Weights of a small GPT-style language model, trained from scratch on English Wikipedia.
Architecture: an embedding shortcut, capped logits.
Training: a variant of Muon for these matrices, 1933M tokens, 7374 steps.
Each number is 128 + 24 x the weight over the matrix's rms, rounded and kept within 0 to 255. Layers, rows and columns count from 0.

# layer 4 MLP up, 2048x576, rms 0.13, rows 750-773, columns 0-143
[[126 137 143 149 124 149 128  92 116  67 104 162 116 136 162 142 106  86 130 144 118 151 116 134 109 124 149 131  98 130  83 140  72 134 145 128 118  94 113 121 119 140 114 167 132 151 116 116 130 102  94 124 124 132 144 123 136 121  81 173 125 142 157 135 164 128 145 143 122  94 106 120 117 113 121 140 119 125 114 149 138 138 124 133 103 119 107 127 153 107 190  46 158 112 113 111 144 112 144  60 133 160 123 156 179 128 118 114 153  94 130 117 180 136 110 139  90  93 129  95 157 177  94 124 124 149 113  84 122  95 136 111 128 130 111 147  81 112 167 104 152 158 146 145]
 [114 163 190 114 191 146 100 134 128  97 100 132 106 146 130 135 130 149 140  97  95 150 138 139 127 115 113 157 111 164  66 107 156 107  85 107  98 120 150 104 111 164 104 125 108 151 103 157 112 147 145 150 107 117 131 144 119  70 101 124 141 152 122 118 190 166 122 149 175 146 133 144 136 119 133 193 161 135 128 136 146 135 113 125 102 165 164 122 131 123 142 126 129 184 145 151 106 134 109 114 135 128 139 136 159 105 177 117 152 149 135  87 130  67 133 184 152 113 128 104 112 189 108 171 132  89 142 158 118 102 119 145 133 105 146 136 183 161 168 145 119 112  83  76]
 [120 106 136 129 112 123 160 127  91 149 116 141 142 126  71 102 137 138  88 123 126 132 124 133  95  96 149 119 172 122 135 168  89 122 129 122  92 104 126  90 117 144  97 122 123 101 163 105  71  98 134 119 135 134 118 126 120 159 137 164 169 114 149 125 123 106 149 120  94 149  80 131  82 190 136 101 139 168 130 157 129  75 123 145 138 132 125 152 156 129 163 155 137 147 115 112 105 124 120 123 125 132 183 100 137 154  95 143 106 154  99 186 153 138 178 167 131 136 157 126 109 139 134 137 116 128 106 173 128 111 115 138 110 138 124 149 166  74 122 172 123 140 123 153]
 [105 132 123 117 114 190 126 128 101 125 163 105 134 157 128 165 137 151 152 149 170 149 169  99  89 126 151 164 140 109 108 109 135 111 155 102 133 151 148 147 123 151 138 100 124 139 109 147 114 173  88 125 129 169 136 172 135 137 105  91 134 102 120 124 105 145 124 143 129 156 174 106 134 143 163 139 124 145 162 101 150 118 119 125 107 124 120 148 137 135  89 116 147 119 118 103 124 128  98 118 113 119 109 174 151 125 146 125 127 175 123 139 146  87 135 100  94 129 117 152 148 132 135 115 126 137 185 123 104 105  95 110 179 124 128 104 127 141 189 161  70 124 129 118]
 [118 145 136 101 111 131 136  94 156  71 110 102 145 125 148 142 115 141 152 119 161 132 116 139 176 133 110 160 127 105  88 148 124 113 143 122 129 124 118 145 133 134 142 119 103 120 116 139 120 132 151 132 116  96 113 134 134 117 101  98 178 124 153 120 127 116 126 127 108 112 152 111  94 135 112 144 109 128 143 121 135 102 148 117 151 164 128 109 115 169 135 123 157 117 130 156  94 170 101 132 131 128 112 150 172 167 141 135 104 125 143 150  86 116  94 142 130  89 127 112 131 146 124 111 111 132 122 104 131 117 118 126 142  95  94 122 121 143 121 110 155 118 128  92]
 [126 111 101 128 175 109 108 137 105 114 147 101 122 117 109 152 116  92 141 149  93 132 152 152 146 106 109 141 138 157 155 141 120 120 143 153 140 155 152 122 134  98 132 155 108 107 113 152 137 123 157 163 104 109 154 122 130  94 133 163 135 112 148 143 121 101 125 141  82 116 113 155 121 142 170 132 109 118 120 117 111 151 143 122 134 129 129 156 116 114 143 112 157 124 133 130 177 157 112  96 130 137 159 106 144  82 137 144 126 139 111 113 152 110 164 102 131 148 134 119 148 116  76 128 122 120 145  90 121 110 114 121 179 145 144 135  96 128 130 147 106 134 147 138]
 [152 140 144 124 132 106 121 144 124 145 109 115 124 133 142 113 149 107 119 147 116 116  99 134 138 106  99 127 112 122 172 118 115 141 127 149 117 173 106 116 141 167  97 105 134 119 133 128 128 156 159 121 221 162 178 141 111 186 124 138 117 104 147 112 104 113  99 133 136 116 126 149 118 131 146 141 129 142 110 105 126 133 126 126  94 102 136 156 100  72 119 169  86 141 156 141 127 123 119  91  85 124 147 116 124 148 142  92 125  71 153 174 156 157 184 144 117 111 139 148 173 142  96 148 145 182 147 116 152 116  71 120  90 139 119 118 114 151 132 136 157  88 120 164]
 [ 47 106 105 130 127 140 120 136 105 144  87 145 144 129 147 176 128 133 149 171 151 115 127  95 165 141 102  97 131 136 125 110 136 144 158 124 102 182 114 121 153 132 109 122 137 125 157 151 163 134 112 158 126 143 129 117 106 119 108 144 132 140 150 155 104 146 128 100 109 140 156 135 127 106  92 150  62 168 129  96 156 146  90 106 138 108 142 170 161 132 129 140 128 133 127 112  74 132 153 134 166 162 131 134 109 150 149 125 140  96 135  89 135 156 109 143  96 134 127 162 179 118 130 119 136 150 161 119 125 153  98 151 159 158  56 117 159 118 137  86 189  89 161 142]
 [105 124 124 153  91 127 120 130 121 162 157  92  80 100 154 166 149 124 139  98 158 116 134 126 147 153 130 133 141 166 143 137 107 136 189 145 130  83 142 113 120 137 133  88 116  97 138  94 146 107 116 114 100 154 138 119 102 141 149 190 123  62 129  99 112 148 121 112 133 109 119 151 151  92 135 126 133 124 103 138 117 116 117 141 142 119 113 100 140 131 117 118 141 157 128 158 185 115 140 134 143 105  98  97 149 152 131 127  96 124  90 141  82 162 183 105 120 100 125  89  95 114 129 108 132 125 104 107  96 145 118 144 148 124 164 124 151 121 154 164 106 140  84 132]
 [149 100 160 122 106 135  90 174 162 136 107 158  87 123 138 152 133 114 122 151 122 116  84  91 123 127 149 136 116 170 101  93 125 103 124 137  90 116 101 158 140 135 139  87 135 123 164 188  97 115 138 129 144 115 113 101 143 117  98 105 140 121 161 152 126 109 126 141 122 112 140 139 102  98 154 157 123 142 139 153 121 119 118 145 134 150 141  99 118 144 125 120 153 118 134 173 113  98 140 147  79 123 114  98  85 118 124 163 105 122 131 149 158 136 118 125 171 127 107 102 182 138  90 105  98 122 109 138 147 116 113 158 122 110  99 181 161 135 135 143 164 156 123 133]
 [ 91 147 108 103 117 167 140 117 120 116 109 110 118 133 101 138 105 100 154 111 139 149 131 107 107 120  98 154 117 123 139 120  97 120 122 128 117 127 125 138 146 123 149 103 137 144 133 110 138  90 119 120 109 130 126 138 119 124 147 161 120 130 108 139 138 120 168 131 154 134 120 110 113  97 129 146 148 157 122 113 126 147 104 119 115 113 135 136 141 121  99 120 142 124 162 146 137 116 117 131 142 132 100 117 135 125 126 104 125 123 141 125 131 113 128 119 144 152 122 127 127 147 160 136 123 133 126 122 127 116 129 101 143 154 130 141 122 156 117 143 161 128 124 134]
 [161  80 177 143 126 147 117  83 118 135 159 146 159 106 111 139  76 150 118 129 111 106 110 151  98 183 128 103 115 142  98 134 164 143 127  97 131 162 158 164 130 148 142 109 114 100  96 117 120 150 131 132 119 156 160 144 107 128 101 101 138 133 162 101 141 125  99 126 162 130 162 108 143 123 141  99 115 119 143 155 105 146 193 155 101 122 118 150  75 173 113 191 113 128 150 128 154 133 109 131 101 133 107 129 120 115 110 172 108 144 142 149 137 120 110  91  98 110 101 138 127 121 151 160 142 158 101 155 102  55 107 113 155 136 116 126 134 145 121  85 141 132 105 129]
 [130 164 121 104 120 147 132  97 115 127 121 130 156 138 137 105 133 143 101 111 129 140  90 158 137 160 119 161 113 131 144 126 126 158 128 138 153 124 148 129 131 136 177 135 125 106 137 179 146 102 153 142  87 107 160 114 122 100 164 122 113 100 138  90 115 120 159 121 144 139 136 126 129 139 124  71 105 154 114  84 155 149  72 152 104 151 113 114  91 173 133 138 127 118 150 144 124  98 137 181 118 149 151 144 151 142 124 125 130 148 136 162 101 104 135 126 134 134 114 121 130 107 118 109 110 117 105 102 155 129 106 116 124 112 105 142 117 137 120 132 141 165 169 129]
 [133 121 108 184 127 108 118 177 138 120 117  86 108 152  99 150 123 163 102 130 128 145 105 158  83 117 125 139 149 172 125 146  90  76 149 124 107 124  96 144 125 111  96 189 109 146 137 132 123 130 147 173 152 142  66 109 132 154  99 124 106 140 158 111 109 122  55 104 128 143 119 133 136  81 137 145 140  94 123 119 139 119 130 169 156 160  74 113 136 172 126 113 120 175 121 124 117 138  77 148  96 164  95 112 121 153 110 126 100 122 139 138 131  69 124 157 143 145 159 143 121  97 136 118 107 146  99 145 129 113 138 189 118 138 122 122 107 107 174 129 126  83 172 181]
 [102 126 133 123  98 137 149 147 139  94 123 149 139 129 140 155 115 144 132  81  94 111 131 126  83 136 171 187 123 145 130 125 115 156 143 149  96 152 143  95 156 144 187 120 155 118 121 142 112 149 107 151 141 137 126 107 144 103 107 148 133 148 107 103 159 167 100  86 122 147 137 109 132 126 118 106 105 110 106 157 125 141 116 141 136 142 126 127 134 121 148 156 129  75 113 110 162  70 123 111 124 111 106 118 104 132 134 151 125 125 152 143 135 136 133 111 134 105 171 111 150 127 118 146 144 144 151 159 122 147 167 129 108  87 123 107 114 135 138 149 136 151 107  93]
 [109 157  85 116 113  97 114 157 138 110 132 135 162 158 149 134 171 167 111 112 141 111 131 158 118  90 124 144 115 186 135 117  99 123 134  91 136 154 105 136 109 106 167 117 128 137 138 100 176 107 104  68 165 104 134 173 132  85 130 156 132 130 145 131 127 121 112 105 121 152 129 114 160 135 121 126 105 124 139  94 108 118 115 133 142 143 128 140 118 133 126 169 109  97 112  79 158 146 137 114 133 151 159 141  88 133 133 138 137 141 124 120 116 143 149 138 160 105 147 152 117 130 159 104 146 139 104 122 132  70 166 143 116 111  91 103 137 118  99 173 134  75 111 111]
 [143 131 138 116 142 130 116 147 124 108 103 151 123 102 143 127 155 152 121 127 134 126 140 113 128  97 126 122 135 131 121 141 123 121 129 116 134 112  89 109 111 143 114 142 137 108 115  93 108 126 155 124  86 120 145 141 144 117 140 116 125 143 135 144 124 107 156 101 152 103 142 129 127 138  95 159 132 140 107 135 117 149 158 113 158 179 180 113 124 117 134 167 131 112 151 120 106 125 122 117 125 132 122 122 136 106 115 134 138 131 118 139 117 140 168 123 134 125 144 122 145 138 134 160 114  96 107 131 141 127 145 121 100  71 132 103 123 132 101 117 114 117 103 138]
 [121  81 137 102 126 121 130 182 100 159 134  94 131 128 139  96 122 131 121 119 134 123 107 111 131 106  88 124 123 149  61 130 118 166 141 131 111 152  94 135 123  65 132 148 134 151 139 175 133 120 145  95 103 114 149 133 124 102 130 117 117 130 128 152 134 106 105 109 145 112 123 112 122 139  96 111 112 110 167 160 117  86 126 135 141 103 117 108 135  82 132 139  94 130  99 136  82  91 168 129 110 150 190 143 135 178 197 115 154 133  97 147 175 130 129  86 127 135 106 131 148 102 100 135 162 166 109 130 140 164 143  97 168 159  97 115 104 171 174 175 129 156 100 122]
 [127 169 139 116 144 121 119 134  71 155 112  88 124 130 120 124 125  96 134 138 116 148 121 138 134 117 140 125 122 191 137 100 149 165 138 140 101  92 140 138 155 125  83 153 116 120 121 144 131 134 154 118 102 132 155 153 145 134 100 121 123 116 154 151 114 106 113 120 132 129 135 169 104 130 147 116 153 118 151 100 141 136 132  93 133 169 116 133 162 130 168 124 131 120 106  86 144  96 118 150 140 110 122 109 139 147 130 103 143 133 164 146 171 150 154 115 125 138  89 136 115  96  91 115 170 185 154 136 132 117 139 131 163 121 118 153 155  89  96 135 122 106 142 149]
 [124 134 153 183 124  87 131 151  99 151 135 136 121 117 116  93 124 169 176 138 124 137 143 105 111 105 107 139 148 126 148 147 125  92 168 137 159  92 119 132 165 104 126 149 152 164 153 138 130 131 138  96 121 135 150 183 146 100 132 118 156 123 159 136  91 107 125 125 124 147 133 122 143 147 131 129 141 141  70 153 155 104  92 106 150 129 190 139 133 134 137 171 100 113 161 100  98 144 113 125 172  98 143 132 126 138  86 146 148 140 136  67  76 126 148 103 119  93  86  65 142 115 148 115 118 113 140 125 125 123 118 140 161 150 103 135 100  98  99 134 140  99 136 113]
 [148 113 132 117 126 121 117 143 125 161 106 144 150 158 137 115 105 100 137 117 150 160 113 121 148 138 146 103 124 133 152 141 146 144 132 117 144 129 108 119 120 127 128 122 124  91 100 135 140 126 113 137 126 133 114 118 129 105 138 110 131 143 111 142 133 124 114 130 123 125 109 109 107 130 126  95 129 118 117 116 134 138 139 119 135 128 140 120 123 121 147 117 122 137 124  93 137 143 124 134 127 150 119 146 131 129  91 130 109  82 136 135 132 140 114 118 169 148 130 152 126 113 101 119 125 132 136 133 130 127 137 139 125 134 132 131 115 161 119 129 128 128 155 141]
 [141 113 131 146 138 105 144 118 103 131 150 102 165  87 118 124 170  91 109 169 129 111  99  79 111 147 114 102 123  99 145  97 156  93  80 161 105 147 154 126 124  96 131 114 118 102 123 111 100 103 160  98 123 143 103 134 136 156 151 138 137 145 131 162  94 118 105 104 164 152 153  69 122 116 137 125 135 125 168 116 124 128 112 165 169 110  94 105 131 106 115 119 159 119  87 192 129 130 175 104 124  91  68 107 140 129 147 146 125 113 124 125 120 125 121 112 140 130 166 114 139 112 134 136 128 119 153 166 120 131 143 176 106 120 132 145 126 187  93 130 121  78 154 159]
 [147 171 131 106  84 128 136 138 140 180  80 117 136 136 133 162 118  94 150 155 109 131 120 121 155 112 116 144  90 116  84 123 114 168 103 134 103 154  99 148 124 141 146 112 134 128 106 153 154 153 101 165 140 117 148 108 117 110 107 122 130 102 157 146 151 150 117 106 129 131 163 106 118 145 124  92 125 118 118 126 101 132 129  81 167 148 121 155 138 121 155  66 120 111  98 119  82 150 117 136  93 118 118 127 173 106 144 141 125  95 155 119 134 141 133 117 159 134 128 124 107  88 158 110 103 140 127 138 128 147 128 118 114 138 124 134 102 150 126 119 134 114 122 157]
 [140 111 147 135 104 132  88 149 165  74 128 141 138 132 156 128 153 132 108 157  84 112 151 157 139 156 149 109 136 151 145  99 120  84 118 105  88 132 127 158 143  88 120 106 146  84 155 143 156 131 107 115  56 112 121  85 165  73 126 135  90 102 129 133 118 156 129 156 121 143 153 101 143 134 129 130 150 125 122 162 118 145 178 129 150 104 144 136 124 146 111 133 137 111 134 118  99 132 119 162 143 145 154 135  91 126 112 135 128 110 117  93 142 143 107  97 164 144  87 126 170 127 142 139 140 136 165 159 188 161 150 150 132 103 138  85 117 124 118 119 140 159 119 155]]
# layer 4 MLP down (transposed), 2048x576, rms 0.0689, rows 750-773, columns 0-143
[[123 118 127 178 159 134 164  98 140 117 151 139 166 133 157 162 109  94 152 135  82 125 108 116 175 136 126 113  92 149 108 172 130 142 158 101 102 104  65 111 117 145 113 131 119 141 130 105 149  88  97 110 139 117  93 111 125  94 123 193 142 136 164 105 136 128 128 138 118 106 119 129 137 117 152 164 138 140 100 184 153 108 123 149 130 100 127 161 101 103 168  74 110 102 110 110 180 117 144  86 113 162 152 178 138  90 142 113 134 155 128 113  99 158 146 131 119 130  89  95  95 134 149 149  79 133  81  99 148 103 114 116 163 130 101 158  87 162 151 109 123 155 100 142]
 [128 168 147 113 136 117 131 115 117 111 142 135 151 153 148 148 128 106 156 150  91 162  83 120 130 129 122 184 152 139  91 108 155 117 110  87  86 145 138  97 154 140 110  91  84 149 121 148 150 115 136 153 105  80 112 138 116 105 164 140 123 137 168 141 146 177 146 143 144 111 141 134 130 152 161 157 149 159 101 139 102 155  65 132 118 107  88 114 161 142 140 127 129 178 157 157 137 132 107 133 173 121 137 131 123 135 171 146 154 140 153 118 115 148 100 196 110 115 159 132 100 104 104 159 119 107 138 113 121 138 132 124 107  95 137 164 127 150 138 119 124 145  67  66]
 [123 157 100 105 149 150 158 119 104 118 153 131  97 128 120 153 116 120 157 149 137 121 162 126  79  99  84 164 146 122 104 116 152 141  94 164  94 128 164 121 129  85 132 144 114 111 176 121 139 130 115  83 107 139 113 125 173  69 168 119 121 164 152 121 114 126 109 147 137 126 123 132 137 175 164 137 139 112  97 120 159  97 123 181 140 133 164 124 118 123 150 131 153 132 137  89  90  87 124 114  88 130 159 154 124  85 147 119  82 114 122 132 140  96 157  78 124 148 117  74 124 124 167 113 136 110 129 154 108 174 113 156 143 100  82 127 160 105 134  91 101 178 126 125]
 [168 112 117 114 140 161  94  94 154 138 131 120 165 131 128 127 119 114 152 119 168 116 146 127 136 132 157 128 122 107 111 124 131 117 191 140 180 105 130 112 154 150 161 109 156 144 117 167 126 151  75 124 179 127 128 158 119 159 161 155 138  93 173 165 109 170 116 125 126  89 146 128 183 106 164 102 125  96  93 158 137 120 115 124 101 126 143 112 145 113  91 124 127 109  94 148 147 112 163 146 120 135 101 109  84 114 140 138 109 166 127 119 118 145 149 154 120 126 108 155 162 133  97 120 100  81 117 167 138 179 171 130 142 140 133  98 136 163 143 112 107 101 141 122]
 [164  89 128 138 170 109 136 121 115 137  86 114 134 162 123 100 129 124 127 106 104 126 143 119 129 130 132 127 125 129 160 128 119 119 137 135 104 129  95 168 121 141 107 106 127 124 133 122 107 131 152 131 125  83 103 107 115 119 128 139 114 125 113 134 176 133 130 144  92 136 152 113 168 121 115 120 146 157 131 124 126 132 125  85 128  94 138 139 121  98 152 117 147 110 152 130 133 129 139 138 123 124 113 123 105  92 117 119 114 127 132 112 179 129 123 110 138 157  89  85 167 117  78 137 127 124 124 145 117 136 128 156 111 132 113 112 125  98  87 132 131 145 108 129]
 [116 108 122 120 140 150 110 158 114 109 163 112  94 150 142 151 155 127 132 153 142  85 135 130  98 105 161 119 112 141  80 126 103 126 158 117 147 109 143 116 120 112 103 126 126 130 105 103 109  86 153 133 139 140 142 116 157 107 107 115 121 174 141 110 146 152 142 146 124 124 148 147 129 137  90 143 115 104 119 181 137 135 142 135 145 150 105 132 133  73 128 114 121 103 153 130  67 145 148 115 167  98 170 128  82 147 123 105 184 146 108 125 101 131 119 121 123 140 100 115 119 163 105 114 139 114 109 134 140 146 136 106 113 114 103 141 143 103 151 129 121  92 106  88]
 [118 114 131 140 181 140 119  93 105  77  88 145 129 105  96 135 125 158 122 139 170 127 163 148 129 126 128 123 135 112 125 144 133 137 124 136 106 152  87 158 161 129 159 103  59  74 117 147  42 155 123 139 149 113 152 126 142 119 103 165 100 176 145 111 105 139 120 133 121 113 112 159 145  79 156 140 126 156 101 136 112 138 134 114 128  99  86  94 122 124 129 140  89 120 118 148 115 125 166 112 129 157 108 136 110  96 164 113 130  70 153 105 136 171 123 102 121 126 160 150 127 131 122 159 137 122 129 135 134 112 102 137  96 143 120 113 120 117  72 113 123 121  93 116]
 [125 121 111 116 139 120 149 133 120 113  94 138 137 137 135 137  92  98 115 102 147 133  98 146 161 160 141  73 119 115 123  97 128 145 147 142 159 127 155 137 145 113 143 183 116 143 150 111 119 106 134 142 172 177 123  57 156 139 108 122 144 133 113 144  83 131 130 159 124 112 158 136 161 143 139 141 138 171 132 106 134 116 110 157 161  60 154 125 124 154 171 133 157 141 164 113 161  93 154 120 124  92 127 141 116  91 121  70 142 121 121 141 130 120 101  86 110 135  48 141 144 167 107 112 172 111 146 172 134 119  98  97 124 105  81 155 171  84 127 127 162 121  89 105]
 [111 119 116 113 132 154 128 102 158 103 114 100 117 149 108  88 127 111 137 131 114 199 106 104  80 146  97 143 141  86 138 131 104 145 125 174 105 130 140 122 146 123 133 137 108 136  68 140 115 127 142 143 116 111 125  74 123 120  90 130  87 158 121 140 133 143 155 102 129  91 123 126 124 118 120 109 135 174 151 139 149 159 152  85 111 117 110 178 147 105 124 143 132 118 145 137 137 127 109  97 146 116 100 114 144 116 154 123 110 124 103  93 127 136 148 122 138 118 146 144 152 153 139 152  99 121 158 123 117 140 130 121 125 129 117 134  92  94 139 125 123 137 133 131]
 [105 121 150 106 101 145 140 145 165  85  83 109 139 135 144 124 121  77 121 142 117 123 123 113  86 148 158 137 139 159 128  99 141 122 103 149 108 129 117 136 130 139 141 106 118 137 128 129 142 116 143 105 107 121 114  94 114 155 123 123 114 148 122 158  91 136 138 106 129 101 142 149  71  78 124 126 118  98 135 143 152 143  90 134 128 128 108 104 104 101 136 105 125 158 141 152 114 152 156 129 104 114 111 109  84 133 118 113 138 134 123 145 156 129 131 105 132 169 160 102 184 157 139 117 112 125 160 134 111 123 168 155 114 115 113 142 133 154 100 128 113  85 150 103]
 [150 151 145  91 143 126 123 115 124 117 105 111 158 135 130 139 153 112 155 124 136 145 143 132 127 141 153 146 150 108 142 112 121 103  77 118 134 119 125 160 110 150 123 128 130 133 147 127 132 139 135 125 141 134 135 151 117 136 141 155 141 129 125 126 110 102 132 124 124 127 167 117 124 128 111 112 126 133 137 129 127 159 127 106 110 120 128 152 100 155 133 172 113 125  99 139 115 132 114 143 171 105 125 143 136 129  86 129 129 117 122 147 168 161 135 139 141 150 130 124 139 144 111 146 125 143 108 133 108 171 170 136 111 176 130 101 145 121 151 126 100 151 123 141]
 [160 140 145  92 134 162 156 137 121 117 120 142 134 175 184 124 111 136 135 103 147 138 155 134 120 114 170 106 136 114 139 120 103 143 127 120 120 110 193 124 153 120 129 137 156 138  95 152 128 144 153 124 192 107 119  53 150 124 124 137 135 135 128 125 120 172 149 153  96 105 142 128 105 118 143 127 100 125 161 138  79  77 131 113 138 132 103  96 119 235 139 124 128 145 169 156 130 133 130 140 140  91 152  98 104  99 113 131 191 170 113 136 128  93 174 194  96  85 118 133 101 122 153 124 136 130 141 176 162  83 148 128 121 119 167 135 107 113 160 145 160 123 188 170]
 [157 140 127 104 119 125 120 136 140 133  97 123 166 104 105 139 110 122 152  90 126 143 154 137 137 126 131 116 147 145 118 129 126 140 123 146 138 137 150 130  99  93 145 162 114 140 122 161 117 124 112 119 136  98 110 107 135 158 141 161 102 150 121 166 123 173 125 130 138 139 140 117 105  69 130 118 156 150 129 143 124  94 123 134 145 115 126 156 123 135 135 143 111 109 134 128 101 114 135 130  92 142 117 137 133 118 117 127 131 126 143 105 143 126 123 108 122 140 148 115  86 136  80 105  90 153 161 121 142 170 121 152 131 178 155 130 139 125  93 141 166 145 162  96]
 [155 122 140 159 131 129 153 160 150 145 156 126 124 101 112 118  91 121 133 116 123 124  95 117 110 153 118 128 138 144 156 138 127 144 135 128 142 130 194 150 145 178 107 127 141 115 135 126 134 120 160 170 136 153  95 131 167 151 164 142 149 101 136  98 159 106 165  98 106 178 148 158 174 166 113 153 148 138 134 115 118 141 113 145 190 113 125 156 157 145 126 140 142 137 132  91 136  84 149 112 155 150 100 131 149 186 162 110  98 131 126 161  94 135 104 152 116 132 144 131 107 124 113 147 136 108 103 121 110 136 123 145  92 100 110 109 164 159  98 120 164 177 180 174]
 [134  70 128 102 109 131 117 139 126 156 142  98 149 154 116  97  83 144 106 104 152 134 160 121 141 127 157 120 133 110 142 156 139 135 130 138  99 153 135  94 112 150 136 116 137 123  90 161 117 137 138 119  97 147 150 135 134 121 130 177 105 130 178 135 125 131 107 164 121 103 147 116  67 144  77 119 121 154 143 133 125 132 149 108 105 172 191 112 152 110 166 112 161 150 145 108 118 130 168 120  79 148 150 113 153 113 113 123 112 101 138 108 126 151 121 134 156 139 124 130 166 148  90 164 117 129 116 144 115 153 144 142 135  77 128 155 145 152 136 126 143 115 138 164]
 [145 137 112 123 154 147 131 169 115 109 107 105 131 110 113 126  99 151 141 145 110 142 134 128 130 150 156 121  91 126 110 149 151 122 151  84 132 107 114 131 161 112 158 151 136  74 129 105 150  92 134 112 152 142 122 115 101 135 146  94 154 111 141 114 120 151  78 153  90 146 126  94 130 128 147 107 147 127 140 120 177 162 104 137 151 121 118 131  90 132 135 136 113 116 148 129 138 115 136 129 140 148 149 124 113  88 164 101  96 110 133 100 130 148 129 120 132 114 137 137 129 117 117 168 172  82 111 106 116 132 119 165 155 180 149 125 195 172 143 122 154 115 121 144]
 [137 134 151 109 145 153 138 131 132 108 142 156 139 124 155 126 147 143  98 136 146 106 147 114 148 101 132 105 124 125 135 147 124 121 126 118  82 113 112 159 110 151 143 157 155 117 111  89 145 129 120 116 107 122 140 120 137 157 153 117 131 147 133 115 141 124 123 132 120  97 124 156 141 151  94 133 152 131 131 123 162 137 145 141 115  96 127 164 118 135 142 112 118 165 117 146 108 126 123 116 135 135 156 165 105 147 133 107 125 146 104 115 149 102 162 108 125 132 150 170 150 151 112 120  85 120 104 100 144 104 137 135 116 110 155 119 142 143 135 115 136 100 134 124]
 [157 106 111 104 107 117 163 158  99 146 156 124 131 118 117  97  80 142 130 146 157 122  62 159 127 156 136 135 144 142 125 141 111 121 149 178 101 108  99 131 125 106 113 154 123 104 134 133 120 136 172 162 135 119 144 123 121 116 112 137 113 120 139 156 106 118 123 155 119 132 129 142 149 119 126 119 136  86 149 160 124 117 157 162 148 123 159 115 115  99 125 128  98 165  76 117 134 136 114 148 135 134 113 153  95 144 124  98 117 103 105 137 117 157  94 117 105 102 118 117 108 107 164 173 154 126 119 173 114 121 115  91 135 156 125 129 102 182 134 148  95 125 134 158]
 [135  97 104 115 131 117 158 100 115 130 118 122 125 101 116  87 147 115  95 135  88 129  80 118 129 178 150 138 143 108 104 145 129 152 104 135 151 101 111 135 100 124 120 134 136 103 140 121 127 146 195 149 133  99 124 117  92 159 107 173 114  74 168 120 105 132  59 174 152 115 135 106 168 126 123  86 155 136 105 137 167 161 125 142 163 147 149 120 142 123 133 142 114 126 129 115 132 105 127 149 145 106 140 136 113 178 133 103 140 114 167 109 104 156 136 120 135 128 113 148 126 124  81  98 127 168 132 136 124 127 145 128  91 170 135 121 125  76 145 136 103 109 128 114]
 [130 113 136 169 136 119 148 134 119 154 149 100 130 136 101 126 114 137 136 121 106 118 143 104 119 134  92 126 113 122 147 145 149 136 151 146 143 129 131 124 115 149 129 132 126 103 149 130 131 132 126 122 129 139  85 126 153 137 106 119  95 126 139 145 108 128 135 144 138 138 106  98 138 126  88 140 145 153 133 106 143  82 100 129 174 147 173 137 103 103 103 133 122 126 121  89 129 137 154 136 122 138 145 156 101 146 132 142 164 114 135 112  79 114 125 124 105 153 103  86 126 109 136 131 153  91  98 128 131  88 131 127 101 165  95  89 134 121 118 128 158 113 122 143]
 [110 102 116 115 122 145 120 118 130 128 123 119 141 139 124 156 117 115 150 101 155 100 137 121 127 105 134 117 125 145 143 120 123 121 159 122 143 124 148 144 130 136 140 127 131 107 125 132 114 139 119 146 139 143  97 123 132 149 173 121 160 132 115 117 126  96 123 120 127 133 134 144 151 127 133 126 132 151 122 142 148 140 126 147 126 157 142 130 119 133 136 158 136 116 155 133 134 144 113 120 159 123 146 130 132 108 141 110 116 118 108 137 103 110 104 123 153 152 140 126 108 122 119 142 109 146 134 144 125 171 114 107 120 154 126 138 135 128 100 131 107 101 142 114]
 [128 174  95 150  92 109 121 105 150 106 135 160 127 150 179 150 186 110 137 168 157 109 111 114 132 142 158 143  97 120 107 112 157 102 132 145 148 109 141 141 107 101 139 143 142 131 154 116 156 165 142 160 106 134  98 140 194 111 146 109  97  99 162 159 156 107 109 109  87 106 132 156 104 126 167 113 100 113 130 134 153 146 113 147 106 112  82 161 135 149 134 140 150 122 158 141 169 102 142 153 130 140 160 162 127 106 134 122 169 127 125 199 140 143 117 106 117  85 115 108 116 148 163 154 127 155 118 118 119 148 153 128 132 131 161 156 104 141 129 154  86 151 127 125]
 [112 171 150 126 129 124 144 132 128 167 113 156  93  96 134 132  89  89 162  97 117 153 158 131 131  93 117  96 119 132 132 169 154 133 125 129 129  89 144 131 124  92 167 119 108 156 134 144 113 137 132 143 153 108 145 128 120 125 132 108 114  69 158 107 142 118 144 134 112 102 105 152  86  95 112 129 158 101 151 144 139 111 115 118 162 137 132 145 131 107 145 102 121 125 162 129 105 139 116 138 129 130 148  92 159 112 102 116  94  98 152  93 148 159 138 149 140 160 136 124 106 117 108 131 168 132 149 123 157 161 160 138 106 169 153 127 125 121 141 123 140 113 121 120]
 [156 138 112 131 101 117 149 118 136  92 180 177 135 139 120  92 123 153 128 100 120  93 108 115 149 165 144 159 146 168 108 106 138 110 120 133 113 169 141 130 124  91 129 133 151 126 146 157 144 109 115 114  93 134 133 129 161  78 148 142 128 139 147 137 125  99 133 140 125 167 150 140 116  93 123 158 165 145 119 106 102  98 131 114  84 113 137 109 114 127 114 142 161 119 105 126 106 148 110 163 139 145 157 106 115 115  96 151 115 117 113 100 112 116 162 103 119 176  92 134 156 113  97 131 123 127 101 118 152 200 151 136 150 126 144 136 103 142 124  94 108 156 109 116]]